Weights of a small transformer language model: vocabulary 1356, biases.
Each number is 500 + 40 x the weight over its row's rms, rounded and kept within 0 to 999. Layers, rows and columns count from 0. Numbers have three digits each. The size before them is the row's rms in percent of the matrix's.

# layer 4 MLP down (transposed), 256x64, rms 0.199, rows 100-121, columns 0-63
122:601502556510539469568499502462569525489566471501516455606473488500491486445520511493471453491551540495522523522477485484519518519494529531498545492467581499417554591475506476531514474582518482
088:536500507519497475504499479484523566528444553512515454460393554517493508485470521519619430434530506520561484446567463519482497492540485466470463531452568510482457446472537458505451493544472536
110:438523471498533472533487457545465467526503513565486505539531493514561491619468497461480460488525481505437514406596467537500575549530541547488516521495513551501506524462468464469549547511479570
086:497515503526443548537491449482484513494444517540491474474433487490588545515522454536557537581557463515478539463496524512494621520522539475521546456437534459483517542509544453478524563431489489
123:488496530516463513437513477559512567501527577469518489560465470455545445423471465534499504450479506461481569481504545526540560524470397425428501501474545553526478471480504511514556565498514516
114:546515451543509444537503550555472444546484493558551506490476515550501535471550579454534466523563508579478524439541473580486554542521527559511501451480548522469517445455473509438501517465498550
101:537518427521464432495561498436504514500456431490516436577472525494544455514451428539437535479481532486494545520504602509501543461541552478476485549488520484479436468434491564483504521472533493
109:547499489567504465506452514489489544528446447564546493472451530574493512500486438510541506546518449497552533490459531501458440479557472499518432473520572445562463426480521499409474520476551462
090:510504559481462579460568540437559569489512538440467442541508523468488498513467478489472506545553501521512533469540458538487553523477535511532474519561522529475452533492383580523490448497506450
110:543477498572437485493486501504482522494539483477531541439480546466492544461504481565474503580427575496516501538522497411501518505526571438488554546558500515482578538536521427522503482527429471
112:496503466555562501505519442501565475555508483491537457529475561565473501535430539478499487501534606521482469458500468492518485551494456513503519513507522509534522522396458447586537533589471532
097:530490492500492551507436533475467473537551624460597520426556477563505469520498480527439517556534470521508490538489446483450465521519478541481485487488502499499539478486489494475449413535423454
099:463512488525499488470497407554521546495500544533473565573496496486550465508536399448512517417488410503431529510478421513528495496452446454471504459479436506491443541507537465513471485537490494
069:534528501419511497483406473400456456560479416544494475485448525477488541465378488489464491512521563568503440548460517511502505528560507510492539489547497509508486534549500525534506513484502532
104:482548523516502506484521563391478537453564487489516543507387494463521454482514489546609522471472499521490487473489453543507465483448449562490489510463563531495548503440499474492517460539439463
099:548534538545510497587496509424477426536409536527498444486506486517507493501485451467540568522524486485480536531486526489451513559522560546451539487417468483421491562468514559539546490511475537
114:419481496573428503439552489535490509508426546536534494467491530480483483460518530522534504526558532486466538475486396542476418473528462463452547484522481452453509489526450501479517537494485396
091:517563451508499555537528501516577443468531500484398580482492501581475528546502462461474494520517486557551492526487442527535497537409528524531554565463528460532540509452512493487481491553480445
108:440469446497432511513509494492476429557493485546504541495479470529495615500438473530493518556506505551519479493474544551506500473536544437456549448427442540503463522515436568552500519555537490
092:504478475524426557448491551485542509559465491451444490514532445537533449498511540546484489524484406478543553536505461475562408498512569559500520552495491488569474514447540476498509559534521551
104:551497540510548512498430560508529495498408485543504462546466528521479508533424584491518474539478530474492470532490497439546507539535485489510490487563534475452538539498525396528548529608478475
122:493440491455541538473550509415499482525531502505426583464501513491499524522554559543552473522541564469532533443518449485500440458471487511483455481570472433452570497489450494538483562456473534
# layer 4 MLP up, 256x64, rms 0.232, rows 101-121, columns 0-63
076:470466432495529469509428445470582490508477625485470517543502494494524537498510493507440568459483527504469508480419533528537553494422476555516529470497500508493518586477403496494473477486500483
104:516463525473444501582458453522547446517522445528500491599533519532491481455510421536519521502553451472458489556458509492509530482413578503521541465591477540504530507524530507495503435536451501
087:558528504472523475553516442508469441467458472545558485486487505409545544521550470557517454589524534530468529477543519483477552521516481457527478465439501548410494496501485506575504509417504554
115:452488459526510473501521559498524447447535449472490556433488449488452518542596497466514459502495519484467483499457503459597579494502464566501470542461565509484514494442495485422501535528459575
114:529508502528521455539515486523472500487536561497511487606472460439482536545537553494547528451447453467425503588489526526522575512448459466442572474492511574495531531510512521538510482542450547
103:440412518460535450510505514541480489496530458487476486541491453450523457489413537541551496514482494470499519542480469496551439574539527459569591471455545508480572544491574564496511527517500498
112:572527497527476504558483473466485535482471473564435494512453518515550520490537526477599497511529432450538475469462467462510503498545495499544410489452608559498501550530492510431556507485540537
090:485514486450457486501549427466497539503473478459526484488510488457432529393515521508458528510558489491528489465508499457437498593512462480522462461502494622495527535525409565455535471517498476
104:448469525422495506491551437555576492503507450483535513503528539482478505507611549510467552477573477510460502451455526450525416445502487517497511557522460526492486457483499438513569461448531538
106:472458519433434523450557538538537457481451498512498499489452529478552560460510481499490509534412482522463533521488448521601481468491495552502433517439502582524479500493531555572443515440486501
093:505458516526445492495533574499440485517540506433565431456448465438523511486534478548448489516538517504417512476482484448471561537455451475492509555585540541453457506445498509505514469490452572
095:449491525471488445516481498452468504534470524586478505528530480421450470474539455523519502464569494516437498561471489501484464537516465470484493506519563563574627515534439493474457472459546468
045:504534499486518490541493475521500555575498474521612529471519419467494432434556529499506550522520494449433566404514540501547496453427474506527449510502512532528539521530557477492460452487483497
123:493498557503443474498456516533485571461545471531518544544482515445483503463583450470533522493456428504502478599447556542432446525569471546480479535495485567528496464550514547531459512512477463
100:508457461569503493561511503451485490476528493500524506541460462444541502513516519475575561504455501426496492570483498564568480578554524458468528478468502472464495455530598556532426505460554518
114:471463435497461501540483514431434491564483491531576501500512533448499502451568518539513522474476416454499521572457488533537486516482521537474484408539558494450542502470436458539511583479529486
093:579532457551523564544427503493426532523506421540469531488509545505495488487595455507560508527507465503534548530480510480513536540440478512495486494525515408562457465416497499531471549499464469
123:501570459458531484465432553456486606534489545568431524468468511500493485479489480538459479482521427476467570509455460507528482441482459578492463452529528459531540556485527504509567518530535472
087:464514502451510482452533458502493534495441550510479485523472509551468407464528501405421516470566485494488473467467550526510455524513473496466557463539494502426566549540554560498514477443432543
095:532494537483424568568500480573566538435388490482490486544526454534520484406504476468576488494488450473531471498485501443542495509454543488542507466531497566502531516503534487429470494530512485
113:509437432518484490432457518503468458559561505476438472526465421517449563505500509536521535505501467505425485529510526505503477482450394495527522518486540458526585511432598517483492487490467517